config.yaml
head_dim: 64
norm_eps: 1e-05
positions: "rope"
init_std_qkv: 0.0356
init_std_up: 0.0356
lr_mult_o: 1.5
lr_head: 0.0078
warmup_steps: 60
final_lr_fraction: 0.0
Each number is 128 + 24 x the weight over its row's rms, rounded and kept within 0 to 255. Layers, rows and columns count from 0. Numbers have three digits each. The size before them is the row's rms in percent of the matrix's.

# up: layer 15 MLP up, 768x256, rms 0.0909, rows 563-589, columns 0-255
# down: layer 15 MLP down (transposed), 768x256, rms 0.0956, rows 563-589, columns 0-255
up563 104:135115147140089141125154125091117140099133090111106116085119119214140108130140159108139106135120096135144124138147148149130087136109148110087090133124142109161111122107079139137112148163092111157148124104107099141150112178086125085118139083121126102107114139153163125129140151178171127119120099132122104136136093101146147126130143127092163154157111158194109054140123122122149113146126158118143116111164125073129127110121126153143124129156087126110122152153127125149162148098137104113121161122139136130154143129131164122175110152182130097134125086160155154136160096084110141126102111118152139137120134152171092108137189125133115158156126154114164141109121142102124138127141138123136153086111133118106157145091170123145142120117132130128094188091118120136119119167096151
down563 102:162105107122136147127161123155141103169121094131154134154156127106122116139126082149146101117161124110121162105127122106128139153166139131169143168153122134127134093093110148135161123084119130132098098148154122096147131111155100205140125117152137134156131093092138146130100146108084149125150151138115179133134144120172157139125109148119114113139154124099160128123176119133136093128142116113125118129100144138112096123181102102135148098094122136154099136083136125143141145136134098112116126129130077142183144155105099135127137154128113163156167157141094087099164128079139145125128125154165143100133128135075122184122125149149134131099133085174120138146090101174118123160121124119114098150099105162146116123184138149183158118151165118095148189143155143115114109148125120
up564 096:116110125126132135135127126082147130106117123105132177167188110091165104131127161137103117148125104085141130173091158134144134121107151089130117110131136132173138117141156141109119148125117156135131113160134137142150128117118141126119120087106174104140111110139130173088107131106146158130119169174098140107098133111142139085178146137093132114124126109109143150142111146208131130132113101143134142094170152130088091105119098147153117131184173111132153131124108127161127154116127110109190153096134118151089109169123153127132113162113160088142165143158147099122177160127125169140129126126131149107129119146169080127144103131126098164153144074141138149108102126147150130158142132064146088133125159098116106151118129089118138148127126146084115134155103100095099135144120107
down564 098:129130108187135129093139162147114131149115155113103096123123115137095114135148107138143132127125096158100106111141094086143121128129096114136150091119098127109066165149137109121113147159134105149128148119116090151157143143131122123133088140132151151116132139160121090156144136167093137124146138133118142167123129108147128150127133119117103109140118157110109068100143123093130159112132148103095079123133124133138156158158197103136124117088137115079117146141115112114120114119108126142087138145110117109183098061123095161159137135134100161116074170145132144154125116145104118108093138152172102110120199112102163127127145115115184093105096105072107107159106178151097175153136120154143162151137124109131156122162115098143124098129101133106123122113117113092111121113096143
up565 105:133132098153108096163104111182165136165135164083136123126139143109112125126112133118161149122104165157101129095134091116135154130163142111109133131176130133131109115139154140148155097098131159117121111159117125139140093111124109127096095135088182165114113142155094111142181151130145144141141125133099134134104132123143130125150164158147126116116121103132167142174149120123151141149123133120168173160114136122149160089111118108175133098143139135088152097148139130179133105101164138098108118122151150137144167131161115100104134147144139113125125120123128099124171161129160127125121085117175139117147117102123106119103062079101081091097143119167145182085125134106121137138143141159081116140172105092114122180135133156153127209115167147119129145122159144132140140131118133
down565 100:103147129101148131177121154154134090146189119123079115127093134118146136130130126164170104082135113135121139172113145142141144090115124142119149122151127138155107162069151125138106149123115119111140156124127133130121126132147153091134131138091145127121131117115077082151050141123142131110099154067087128083149133102128165137124099077115137131161119129179161115126151142097184112115101131110145165125108111131148176136186114112114145117119142131105136157112104118138176112131115126132122149137140138128136080127115178143123103116121120093132115128166135104107140113168128162107147141143165126168151144121089135108145120075142168141142141100131113124165090109122111112085185128121119134165133143125116129094179104125150113132114120145133139159116095169126136077165126133
up566 109:141134127124139102105105119140150126139096160124107131137142128098121104129118100164084136126126102140102151108145159132114138142105130144133142086163104122086198142149116137156149143167113146136141107117137139132127107188116169168083094117085116127146144132127097148109097077113119118164065150118104137142125095082128141132096133130102161128115105111139122124119110124168134143095145148120124122105157113169115140102145116144100119093139154107167140101176160094085123144144111124115107147152140119125107127085119153139142142105098107126121170175124114121168126100097087127099121123127110111127110122098144149129158119127094128100102097048129115112131136137117159164105086149161163158106141121148135179135142106146107119161107103129126072099105160117192105089141146149
down566 116:139137120116158113133169143137100131143086143142116150099130119101082148124139112179144173148128129155116139117101145110063072128107151153123110135116139140136164144129128116168127137134169129096102104135126120129138118127186128155121163117114134135102129160132123145138126101106124119177118150150114157098145183120112152130091089154140108127121101072132152150159173107152085121136130114186134154103132141127146134100120138085143157095111138167190113115132092182117084145107142131116117148138163097093157137159118154137123121143114127125099114105101140094146126113140127146097123148120119149093124135146167140100151093114143169141083067109123085110117089136103132110135149114166119131074144145141155068158134108143115086116134153114098162145155140137120126122133088125
up567 103:123092123125126133136135136132111137162162163127107159133137098149119185143129105137127131125091152121136190116120099127129087140119119156144094096140151123134122122121095134113137088083137117112164107120108152115080155113137118113132094140108141140154117136131077137138107076139108142109150107109097135115124137082169143148137142131145135152096119159069139146088090155112130125095119128160094155138132123166190116152144127132156098133158129123118077150117113176143115185133125142112134082114169175163128129183071122090102168139129159123078165145136109136143131088157129115081111168126129142116129119138090108126106138151128114109120115104104132162101125138124121111154159169091083156136121139116158116145099138128157117152096121141136114119103111149127147100066158112
down567 096:175129127112114136168124131131133145094141111141163131119119133106162126126124156142137130134140130169132118117136120084111173153160149136116144096170129114092156133085114103167119132126098124145089139146155151119108118149127123144111123128161120125136074136172065136103088116140148092130122105145132136105133119119142112148140120136120134145175163133113150151048112157118163134145119130132145131131093194150135147135095099081115149102130111140147111110134150133159151136106177112149182131159131123145152079081101104144063138116140149192136161077110127122121104131101137088166126090128106105106109108113124141138105111153112163111141171101185140151134140124124126101151152151149137131124092130124099088128121124113140134164082158140180133140109116159106136126141135172
up568 094:135159110149166121104117133131148132129124166139122148086103105153129125063115106144111127137118135131139168118106127173130108175124106106116139136136056104133162168121109141100138158129137105097112124107122112133122115157119133163148120084109099119146096132142105146125141116136155123113136128151170150160148165176129138207097148179109116143089153156141123132157148146137127132111100085177122155071108104133109136152127117126115148129102137117154125126120100156128137142117125109113165105112119120102135055154136120099156080113086116105154052104133154137221168115143113141161158154115140106143133152137133157079092133143134117139123173140139143138133136134109133132112122123139094149128126143109121115136135118079127123084103110165120133133121120118171142157128138120
down568 100:108149146108111098144122144152165108140143101130146096141146136138112138183126117122129140131151100103123118134140147139163137062088174070103137150128148090131133093114120136126095103112063093144166135159174145092115114119093133106120103194119128115144133091095124094123096107144090083115126173119126138154087124084135179108121107107126117112120125109139101152080142151141132118161165138080156099149137165094131127111131130106148101102147112109134122121158130136140147143149133151094117124131121125127136154096112079150099117158153109183080091137118122076079099130111145105130125121138127099141107139158113122162125147112122111095128115157120108109152174104106095115134143161092125076150163161123115129089145106158120144139165122132126094123110123130128106112139148135
up569 097:101086153128166138139095099086115055115109142089150132152068151097116124128164096136162156145135146113161127130128143138115130111108144117140118147128119128132146120148117127146142137129143105118097136143131111121112125150118147133080212094125150128140119097136124145175093112086093137128106124103151125152092092135185142138102139139141166136082112137128095099123115106148124092139165119138143137140131126113155124168100104131175097136145109145154074152085096145104162131166140091088089099138122090142131142138142129120115111159148132150096179122124125158114162141143094124138132137137094149132165115128156138130148091104109136102121165093072133157133151083099068154133155128116110139096138138123128141139156117091132137185089162123139120133114124111120146115107141103
down569 100:129115107095107125183163105136135177113147140137132110059139142135163106147089121095099125149132148138169127122094117169142159114118121125136150145106115098088185108139104163146109128096127185138126146148175151094142145095126096114145168095124136110122124148139152119130156111172136133141131110142113112112135109129143127133125159123118143133153134138079128124143121118120121127144114137097101116111084101125102126100108106126109131105134128145117118133139100105134124072139164152135117139121113142158100152078141124104175153137133124124128106148140126129124153117119125127183102116106130119148092152140118180116192155155130110151071109103151152092135139138144105120067072164114098167101086109115160116116137116131122126070183134151153133121156161130167102078157113150
up570 101:140136148150157148144103140141163144125114151149143102138143081134142072151092117120187148081135102102134132145137155092110141111146134132111150143159129110131132136100110112081169140140150124079088132147144144154146141159112126113106067135088149138129108115123147128086194186153128136116114114134117101146116083125102099193112150125148152131112092138191176106130086121121113169156188151137143144101164111122162094093110120103152163086100112148130155126166111139133154138167148156130116124109142132133096140141131120137139134134140143123142101105133152168156089127112134099132151104118119114143124123109107117138146133136097097174115117098120113127120149128132137123144155118129123107121077117085117096121126142115194101175136159121124131115095119090139113091128115099
down570 093:127101167130131126128118102141128127104128138112136148102133120156146134079106125138153139150140138122141115184139103115138131156110140112153115104117131137132140121149103170099111112122085132103145160090106137062166125128135068109205167144105115087125129133127097101117112145151146114082155093149115115109159154132119115148128114110154072116105137103096125143122099143102152146153143082103147154133132134135158119136127155157122119129151110169105107117194095127096119100114139173132115144130123120129120139120131141141126159173155136107129160083148090166161126100095103144059145114128105135127125138159130130145151117138083141121134097119145155133163173096147118154083116132086169103131165156130130150104136153098110118115072096140122145088164164116158150110149137159
up571 101:135163112107147177164085105134137135118153110145124145144119116131092159097137144151164124132085111110148117117142141152118162142077111108111115095145107193117141126124161101135137143124116131125100108162178117111076120117124123128128168112079109141126126148106147147149150154169125150125160179114119151112113158183110115106116118107137154171105129076100118158129163135133130109141116181063137171177131134126139122109169106122115187144108125141124096150137124144101128079130156155098111112145145117128125087112123126144150157136146166143123096146130147169111146082151110093126135128133140107116099139129087156108156132139071143122130129109066137132157085120120147127121116117095127090093117114135148135127103096114128086151139134150103090127074146114116151114137137096
down571 095:126118192101163113157131101117133133105131110069140120161118168129174118121130112127120132126163122107061148128107106126114087135142166140104123146140094099116139118120128157147130140146158109103154135091116161142114122126153086093114117183116124167126116167158100111095107125122147133156130177142147129149127121140143207108143150142093142137103099147150113126139128136161115124128146073098136103111133158054118122074128160135134136132136128136094126151156107096136208099128124104137115154118133126113150143100159146134147143114130150124096139124166149126123127121142150103112121115142171145120111162142145149153121186147114123133096172142145122061160145117114088146120123125097153171137178135122113136168095134125127081088142150156119146112148143140120143138120134140
up572 098:151136144168130150140166143128132102143133131114133166123095198128117145087127130144157173069075140148119083126160112175168104137129102143168127126039124130137131100171127084101126149097113111133147104108112112142132095088135084105109116120107121120106134132097113106141104141108159110161126125123129138130173105143145121132108129101156133117107121136120138183148117075138112143141101147163123148137148142094142102156151150129139149105110122121186121127133147095097123114121129094099092112144148142122111131072134128088098144115106106143169128064109130112101134119096105144091175179134169115106155130134107193120146139116128132100157122138119129163145138094106111150129106099156091148141107122155139136121141099130135150134105145153136138134083136137152130107119155139
down572 093:108136110113103107133090140131143193110121160119093173149136132114177126123135124106120125152137125094077141150125143096114147128109161143120162128094129137156105102104110125100125100097160120131123107138127157162151147166142169117163128172125105139126125115146155126122139120162113152145112133133106112152104165157114119157129157175087102121137116132135143131111133163120134181146142142144167132083169098121116152148128126180110156155120116120134125088119117125112101124138148107126125170130127104102092145106193150130179115129149108124167117154104151133105198136142177163134133116149143119147137112114123081146137117187112085119117159160123146133143072123171086138116133151173146114115121068139096096084098136136124101109148139113150110119167150142124114104114104093
up573 100:158152114123155141153123121107178136152135135127169133131124138112135139087120138115133155133096103154132173118105082160184168109124116162091141116144134143114161117146141142134116137175144139124136152104140149126146089110105151131113123099121116122125141144143095076142116130111148089123155134134165090143182128106134123097103170174131119152140110122165074143090108116135106162146120150132105133118090172126072135151128170118119087144125125130153141125146128141092143111089125153152153114089149153116114125109119146097149138085134157108143150112095171111128124151189123099162094114169176129098134124133196104148145170126123183150139098138139140136108160153116157149155086083118115128115122103156113130145142140155141155130145168115107107140132069133134119133175123140
down573 109:104134154147083164132150129075145114132131125115119093067124141128166096117149144165114141149177156112155124139160137129153124097128141137137145145139118133137120170137132136110136151103102135134109130173166103107113124161088139113139127135155114068117102142124113127167106132105113161115149119095159145118141143119152144089144120145127167153163117136118117093122084148129131128081127155099182145154149122138122142120120097162131092155098141131126069124106134093156127191134110117141116131132094140135174130068133097121126120135156140181111140149138136150143100108138151123138124156114106121115138113100154152150111141095157148131087098152131095130138104139081110102147106142175144110097136141114158163104104151117108078122124128186111140134110142131146159131174185194
up574 097:120157164139121130141145105090119131121125136117106115113180124118127127100108110116136128154094110136168133135145114130162147150142120113094115144130118164158113110144117113153116172170135148118119177194145159103093156114131173138147134128086138116094084152116141160130134124092106160163131102158129139117079134096114138104121141092130147132143088145104097121105165140132085187124101105165137123123124114121121099132100144148152135204175149143122099134113132153114153100074123148118146120150150120097134163122129170107104094137129115080146167103128100167118167106140131066140134151151156116120149103107168107133150154125098146116151109142072130107137135126158154144110103099120161134081103167135097123182159140129140116140132150100121138134123147103097141088121099117
down574 099:123133108130141117138116121108155104175091098108097141112090148099101098144141134151122091132116163088121094164110107089104130137119125138107134131132101135137109120157130098143185183106124131122134102120198099153132137129143116128102119118122143164093123128115106129104112132132155129094173114146152149099131078065123124125098138100138093139133117152095124125150109075153099139139111157167147125146158211128124126132132104112110128114161139098135123124159087142135156122179124133120127133108119117102098130161105129129157127147107164147135121129149130118099120148151126154080107160189114158159129108154101129099076132081106098149164139121146112143119163125136113174085099134124105110125112167158127138152102116116124077122141136158161121118089146085096150090102135125
up575 098:143122163094104128130153140119129164145116111116087068140083133139137129113110094103152138121145139147110123135076122096070117114122081148144118128145150145157158160136105125093116122160122108119121111114099131136129101086162112131129083145126164086149134115146107156099173112126128119133100111110129087170098133101146131100121129147165149154073153131132139080108158120147103102134089094100081070137129162091095157141125130123118130108133123112121102135141109120102146188149124158141099137075151147156122096181134168129112091160103118124122141145131082104110135131121103127112128135128095123082144102152178119170120129126116145152110117127153151142132150154120127172124159153129112113131165158159163117103131108099138166124145147124112112139164120119151095136109171187
down575 103:129143149121136120101085137094173150121160149130124155121153120081135131126109161121102117114131151147128125093125112134155172097146194091181134120105137153112152128136089165141137121140115168169146163111125133142102131107117131113071111136111096180111102138129097119155164132128109128157129163139084131116142096137146130133095103137127112145139127155117134158143102131176159108130132113132146140141110132110140098104148079113117157120139145143188171105127178102167120132114132135083163132135130131089119149160161124139140117091151139117132135094108117132107080134101136134183141151106129154093123165138122113148125114125160156077150126097135103119124110140119089057125154142134148136100112089115146137137107105202122095136172115157129160162106178112119109144152117113
up576 110:104092140112160114106108103090127150104104121126181120138097146161126097099175151142119076123118123132060140104142143159135155130129116137130155116122122114167076111136100147098139100099151109142125115138104133159139137159154160118156092101114113109125119140148154152135133085094141147128150088122152130150100148138107127131129149136148140138143143136111066101119082139138140182141156138130134090146114158122124117054131126124126098137131104173120109129147118087131117120125145163129114075126119105147152097101133112119133104162138193126092124160095148176090112152144140141094144125157059094127158137144165073133128169093140112131131091136114119119115160144151118106123140149088122128103112152150164093133133126131079149143103129103117155146113161123106120153114125164
down576 102:106099119137125114131109132129130139106112096126179092125121126167120107102117102126107122182119117154146132099135125141092159136092122106146127149124124109076125123147118119126130082147108147148122143084116171166145147174154107112127107145117125127170104113083080131107128126138184127146116120137145085164107122123161176163124158119106117162167156106153157125143119130140090170154106156137103132093103108097116124101202071090127158157109093162092107122137114116131139124107118137160133119113129115147166123110140076104124148077132180148138125118120108111098078085083095099124160143128092141120116161109109117127117119145112117108116101146127119152125134120084111110094102116126174101111082125123113130130084111096150121125104159136132123155136168098113126125148082139
up577 104:087151085157124106139086096138162085105153122130120129140124117117148172136124110111141147127108104116122155134140105129081150133115181147116178122124158148123138106131101091167135129122117103101134187055124095076136124111118122160160127152089115063148157088143152107166168102114142145145131136118157103154113135091131124158095132163114117107137135141151162123095136118092151142154109105097182159123136105109140111135177123125083132131151169166111105130128161113095152127154126123115156143126152108125124105133139177100127163104129072146134163146134120159156118112123098165100152131136135133125131133091136149161126152146164137114137122132130089116115155139124105135126129142096130109129110132101140155134126106184098114127137082117111120181145180125167127099125113095
down577 101:116148160112155119102134128113135098123135106150137153125158116058146122137131121154164137130122135213136114156077112148138113135093135104122100143123144136090128135106142153124129168129163097149128137134127123118165145130178119144109154159136132131131147163095152096117084146106130170127103157116095133125162137141141158096157112147130183108114150099136140137145139086159123126156125120134077131137133097123096124159108165136091100084173165136155123144164108143141112100145152105174157117128106128148109165110133144115130070119134135137121142148157110093105120134098124146102117133114113140139169160154128099121147151206126119147118165122171127147154096118115088102096161132118148133079092133110131120160111102143105141159118098128149168155170161124169125126122123174
up578 093:147167122131171133157145106084126098154108105109151105141158144104160161141103134119157152105142117184089119139112159114113114105080107142156177156122106100149136123134103086083163187129157162115124141152128094092195124110139096114121105122130126125106124137129149135139092127093120134104144133100121124115121110099124162137141142116146129146099089196165166132147138125133148147109144079110136125178120101121115167103121127137108102097111108158115129151107136124111112082061108139117094123173123112144140134086106143121142123130117098103134091162118159147130137116130153122103115121115118138116132071171108133180128118132128152135118110113115152107123120149130163104115130108134100117100147148119155135146170069149105158105139107151067121117169114148126153148101160142
down578 105:134062151126112112143122146152174165121144127141095165109076109105130133127149119161133104176119105097165109123105114147116122147131147129110114126086128120145119125174143152191144080133133115130134162136061146134141131110149139103152142147155104150131134134163105151142135123123116165125149118146116087122105145161123059107137161158108144097159124096127070142093110161120123112114114107104085162115116151104136099139113117187169107122139118123125126086123146153109151138134161148155121091101156121123107105130158131173167124074129144163128134137117159160108152132110138126113120151112133118136108154069132115127151134143140111133126111109095153124122126151133146121182122088159154143186102130106119140087063125103128092139156125104135128134120133124151080121108101151
up579 100:152120074086124114105114110157096129154117136116127122131098124108182104102139167108100152139157129144117090151147159109125147171086147122117113129119136120113089183102148158118117134136153140143121113093144107126176165127084111118106118156127140139127114164134088098106178157129122138129123111067131140127144109111130142161116129164105087127147091118132146153130124149086130132138125116125145120106127148139147159161111111167135106149121114135135107099100127163110141130175153108079183129136154130135144116094111073138137093075092151129144126142128053142131095126081145095141118138126117095165124107150124133092111120109163132116138124127114152129158195172143134133128146062157132145122124095093118174123111145094105095123141139155119145147158144117103124120139142170
down579 096:102128149138127110140119120115115104102103105117139143104125104133121172104128129131156115120126131134105156138114098147162127148120127115090116101142112108128069144157110107074142132139151131111127084132134082181158125130137149078180115143081128149129104137161110099140110114140127142148148127084102138131127120130098132127117135148104126061097149088142091111176141149136123111142145081106095123180136127132113155121151114156149140061166150120143132137136097129124115112111155152173145114085149147143112096179108162112121155136070094117118098167123133122131119156118108135119113127066118105109121138106088143138122151156127181135107154077136112123124155133123097142134120151085161158129145126075124121177180121124110129120124118123113111123085124090103072120102139159
up580 102:110100158179111117137128126154149113099132151083134133154147134114100145123154120158130101166179136085137152170109110069130149108126141151131143161144127116119071083147145119106100122141181102092137173136119148120143078124124163102089107108145139175146111091188124141109118152122107052112124134137137129098117106125152101126129131143123105149128125186149145154114086099119133102159138107086144172151145101093112142148129126073134148137164142143102132126171125113137134075172058153135094090107113157138142130102137132154142136141164141110134138109090121140106145095121120122139137113117101135136125146137147118146119118140143095146127100133100142133144185099097114171108141099131123152106134102128125102134141113115120119129142123124138107095107179152130123151100093142
down580 089:116126144092154120152096130167133114106131078141171144130150096183146092122105117120102142109119136134120097121150090107091133142145153147132111118130124139072119140142099145111141135115102130160146137116146108103142089124138130148159163102113157113117154161117132123115107143107128128145061148178141110128162176110149118127100129096089144130169138105136129095168145123118155140134141139120122102086135075146102125121142159173147078113107111155141112112101098108106071185085160114108153105122121088128141081115125157091146129137160126152104109134099111112148162107140104140106135165145096154092120137135173103156118112097096132126111117137139136109106087159177107146150116153120119126102122135165157139127171149134094104122106170121067163111132096118145131116121090121
up581 103:138103129172101142141127164096119097148119125128079089146084126104116113165148100112116127120110152102154128135139155118142108122134083119166122146143132109132154146139160133078097121088154116107144105140127136169123136154155156077145143123150178110131122097133165097084093124144131087148141144153130154113149133098129120133104133150131146109153133117120133157109112144130084131123086106148119118122133173089108097138168110142127177127158078144139176120145097159112162136148135127127108090070107147121081101092137077122136103133115092145109123143113145170131148138128113101109069129113144141121131077105137134135122142141095109143043117097165135089096134126113120137093109124110139121116177127123127132071144099136123143158102155112134138114158129115109110145178142148
down581 097:120127168157160137130115109168124143116137177109127143156166141115106121109140140164113105117165179133103090127171168125144127163128116115162111163157150136118130115119087105135143133120167100107155159139126108115129135113095142124142136106112091122131141183118130141148158125162108175105173153115128110145132114204108169158108155120174124121099150098109141133108147119149180101131138150069125103153112122154103137074116133087146116110113136139122124135145104122134145110146120125157160089100129110134157142148140164086136149102129168163131135105116120135140122140134171148145146102121100101116058162131110098137143108129121125173144154110107091167105097101137125135187112095119124077122126138155102111144125135145108127117113086102115108170134122171129150168128118167
up582 098:107136120100159137164123140100135112137078117098075149086136141120115095115143179128113081089115101109089126136144111178138119111122170184096139112108134121120120087134132120104147130099135125125114095155100173131154130168121119133176181130100149116165113125124142125180158128124116151161083118128126118117084167137136122112155176145148151163136167138140106141137149129116107137129129158146062122106153168130125135142151081113087080106143158127136158099125150198130155150137129115141120108091107112113112092140118165149117142155141109102120144165152097170154105091125152169110130159103119109129126107155145100116113084135143148145119124105144100109148082151119128152105121149081129120120124143101159143127118085150116091139129135119124072135111146119146135124148144129
down582 103:101142128165102132143138080174089135094158131157162072124154088153108139159110111102131081119089091111147115110105076132084125128144107118121139110140094144110141114144106102114128135121135129144104148104158167090124139130136110126135152149140119147180130153134096139126109097109121086132123159123097136164101090142111128166144148120130110149120125140142087111094121131162108087076132142137081160100078092152125125171118131102097125115110104089113109148121116103156122174146115108130122100132110125144083125128153124159096152153087109153169128079126146122165150137102117129121142125176128122113136119117155187125103137123126085111140133141170130077147115181155125103107149155127131123148156105141145138083078097083113142141104094129095135135131124148113118100131121107
up583 098:153109120111111089163112147143156159140137125120112149133098127136121113147144145156155101155152131134122123098132169123120054191131159131155108124108123150121083121160119106139113147122092129128129130109130093145128098094127109094130108148136131129145147155152099083098117123154141140143151111138115137131172077129128124142181120121147097136143174122062116146099132087146120119089138113111147124138103107120126115148139086129125121182121147134113092104118150106146120130136061188130103073128171138134144127139109123097182118123106144152138085109117108124162131118085101130066114149133077137115146105114142165126109145101097167136148164129132105175125128122082141117133141118129144126115080113161088075106130109153132121170098110141170138132148138158117111104114150120
down583 100:128144134104110123121149090134106109143135118154136130058111113127174155161163120140120115112139174063168122169143155126154160118084148116125151093170149125117179162086145143147144153134104154167155103091168162094137134159124129100147127131149134104120104115174144111164113148088105127162120131086135122148112122114110126122103110124108130155137130114172098107109107133147123083190095152145116167130142139108143115149125150138112140126123144125112156143123134157111111152097155177107125124118103146113119116116191149100114083107089111095085142154135126103126125094139146133124171136120088111204109138135121140144108139131163131136140147111099155094078173117124137124094137143135117154161134088109170123116117111141120109126131143120114114148094138110140141164167158117
up584 104:161145108148100159100130096137128163128129146149142150140109087111136113122113092155151097122122117110127166123076126114090106170120121107118159111108121093136157122128117141119107140127139142127120120148113126125140150139141092107148116130157126114106139129132164150125132157107177144147156159112143094169129158118098125184173132128111133130111114158110124141124087134095105077135101128133095142143122137117173141136164130168121146103154141151119166118141161123173098096127114138111096112139124101196160112136118122123071126150143158112156104120142142092172163155142111143157158097133105121090127150165149103088142123095112108135142119101110149189171146074087106133138132150095157115130136083155114174153131130151163119097126140141075129117101181144110063148123120132
down584 109:123121165158126124119135098154128139098148146110144119186097120119149131163117138133128109151121134161131144104159128136095100153146139051136094106111140161142112105083125138165123115145117145127109124109156128100143089117177099107159150121084141121113125129145166152133137110117122205149162134152130144121108139130101112100112137107115128099127104083118097123157125102123118104113110163176085138134111119132153145117124163065157094142137094137139110134114102131146152159105148129116147163066116130164137099133123168158142122128137108091128112158126094133137111125117118093168099118104109173152157129130095156164105106116130114107113161155103155095124121157081150122132129149142142153154131122092139141134111114098162137049117100121154132109185130145109113145091077122
up585 100:123152106128106123139140093113135152121125124166091136131163128138133126117120136136148147119080108157150099154145153098146096177115102099147144107190096148131175118151151132130133150122140141136143172128119152126105162124140166073118125125148129167119122156109094141128127176170120107105143051131135142100135102109125105163130146160125140126137136137128151118145083156132110160133145140116162130183087145129128108134105087107103094141130122144173125107173109144148150109090118176145176194127069110102108125137136144122149112144115154115099134144128106123140116113152129085128119117149117144121108153105131100127148167089131121137126140143144099164077096188137137166114163118101107151128108089100109160112163126136138075101137129175126134108090145139144134102097106132
down585 099:097111125157196109109151110107145145132173108163122119115077129105138124152161150109112101084147104100087080135126096113142109132129140168164116102129140111132156133177123075129131147198114116073106136154127120134113145106129132149163150102165097104131187091170090115154173119121110146176105144078121139121153112121109135135122147148075109139156122115126158107105152164154115136157127143158110079121162123116131114111141137163110127108139139109102105104126129145126134130170099097136120109114183141136116112076114126114108153163099099176152113093125134147119118117142091094122160152111132125119114163114118128130107097142144102115170125133113118148157133156112159106142086129109083104149148153110139132144132100170111097132114152110103128114128112139148121166137141145
up586 098:170138116109101109094127136112183139176147082157103112127124130108129113119134147109130132150122131150123135089149111142145172152111076125132118144156134168152131130112097084091171130126163114151128120119157086182157101126103109099170137149071104120132137104127158109125148142083090119110093101115127130137096079113151103146140103114137119171121109100129154150103142133125118130160156132109140171134103123101117166154114103113180131173126120116152163150148115139131141175132176154106120097118121078100161143108118122121131131120077122114161155121087141117116097132135113140151098152168154089106128111132137156125122134119144110131140116105118146125110093090152134098106099139113156181142164152091157127073143128129127177131169120129155137096124132190128111122158131133
down586 096:130148140125109128058115097147147139146079120159126112137137162173083157102109120127121127185134089139111145115150179100105092123137147129140102114136106139114121095146105152147156167126111123122092093144107168126108130124115097157123135114135137061131073150146113143173135089188170116108145132151122170155146173123116151154133155131163091124132128151128116121201122124146125139139138122112161136112128115125123111146148149132102132132105135127118091110149109146127125122161106145132129097125129128158148161133112145149131114108168114145143109121141147140133174129157140098143117135095125122155129085095154165103124153106132178096149134147110154090133104148114133142157150093163136156121122118121112147162113123183135158116096130100083116102069155105091167159155133085
up587 100:156117111101108143119136109119136154092122160111106147146137197130103118089120139079145134118080142093170144149151166128141171103117135183162153108117099139137105101145132114116139119099112159135127093151105136130142136096108161154144161145107132157156150147157141154110112143129120143098144189129115128107115124104083169128103116097148039153106110149145155160099135111126132119089143131082141135129127152120147136146164143102131132121176126136164179106102146134129131137099101105170161137110163156153109136125146145117175117122106104137123151137143134162145140080151100143121122132159120135141125137160125147159120188169117129126140141118130178104145116152114122124140127124139124136085135125060144168108151131111124149164147155136103154115124158141115070169118143110
down587 104:130076123137118094144121122107108138118152170109126122148150124132119124149113159134114125163164063143125146087175132143105106176126148095152109137130117126142080128143151117164089139134129120145113148162108088098112181120123103105183120102149102110107145140131097122150076081129134124140134086077151136168118116182137119124159137087155158093106166115121130147112134075135112136152153152166144143114120122119087137122101090130127152115154141137116137141134117114148098096118130117099148139124105085142113154103140161098108117126168160127115123097123093147141112126061127129116136113110147199140126117114138073107112120118132134124141134067109130120130115157119152119111114080140112082148098114124123092123111141143189147091171167155131145128120126114100125114154121111
up588 097:039130115115096086170139138105168097114158096105101128104121125147150076152118105104102092118132156090155136130117126130121167088110103122102106113122147123154136136105064100146142159148124154097140139105136101150127147143142150174206126131131117121176151105157129143150101152143159131094143124152144137125135110128145112115127137160092124146101165117135113123122123090106151140129112118144182157116125129136120140091188089086145164118122140106105118145150115104134103149089093143136140131071113158125162156132138140120173118123108129156121123161081136112138148122130099166126116110119175147099172104155116119154122160140105136130117092129177117140161103144121087136110131128100111142142134126102109104119114153094103102129117120125135107100125162178122156105112120156
down588 096:143106129113142113146134161162109181125107140144147113128127082129067130107166141152133192127096128174113136152136154156115122155130094107189134138131122123117140163122162162107101088132122086090160114129100137162113127104113166100084149169142118176124118144135103120132114133097137143169131094074138114153126094109107150121138078131103126126109110102178167145109127128164121131140134125109106108181093131126143126167098152120133144103151148139104150158145125155105090114130136123131096135142155126134128136152204131135132154154135098157111106116151157150121135130094134139102150132113106142132072150106109111104119116157152109143165165132091122105109119140116135140111143098152107108123097127116113118125121101142131127108142163105150119079107129069171142165081088146
up589 101:127091144129129182122122125129165156096151129150150146150107113164120111196130124133102136155128110111155103108155108146110145128166127153124147122106171097118120113176100143122177110138153137127123133121180130170153136164100131136147149102106140117113113124124184134138117089132099128104130104092122152150116118169172120158132137186112074108153118138135106097117111120111099152146159135082135105102122175132150147101152141127118112121131111139155155114131120142145118168167107136105142132109124127112104062118117111146065126154115151126108124125142099139106146129111069140145140157129124137098161141159094133107122139087123084120135093104157123140134194114092112082131067154075144096132117168128108124129114123125164153112161114119138103135159114160115099150151137115
down589 098:116145097107125126103118157151112142111143091095121109149126100141102106141118126111121090099116116159101131154150129093145082153152145122127120132095124160137158127128169147150103125140130145114123138139153120152123091145114129131137112164154109132134111110107181107132147134128122109167126147148159088081191096150138100146140133120129119123071125108130113135113159105130147105128119181152159149085065146152100099135154168128140093131109155133122135164139101136070160126138113098097130121076135102100151133148130073098123107107100133145132171128132132125127123149151128128113094136125151132106102113099134093097124127147123117050120101153100156106111099169119083119085146091140080181122081100105106092132125138111112157149114174115112130118133152122144139066125148145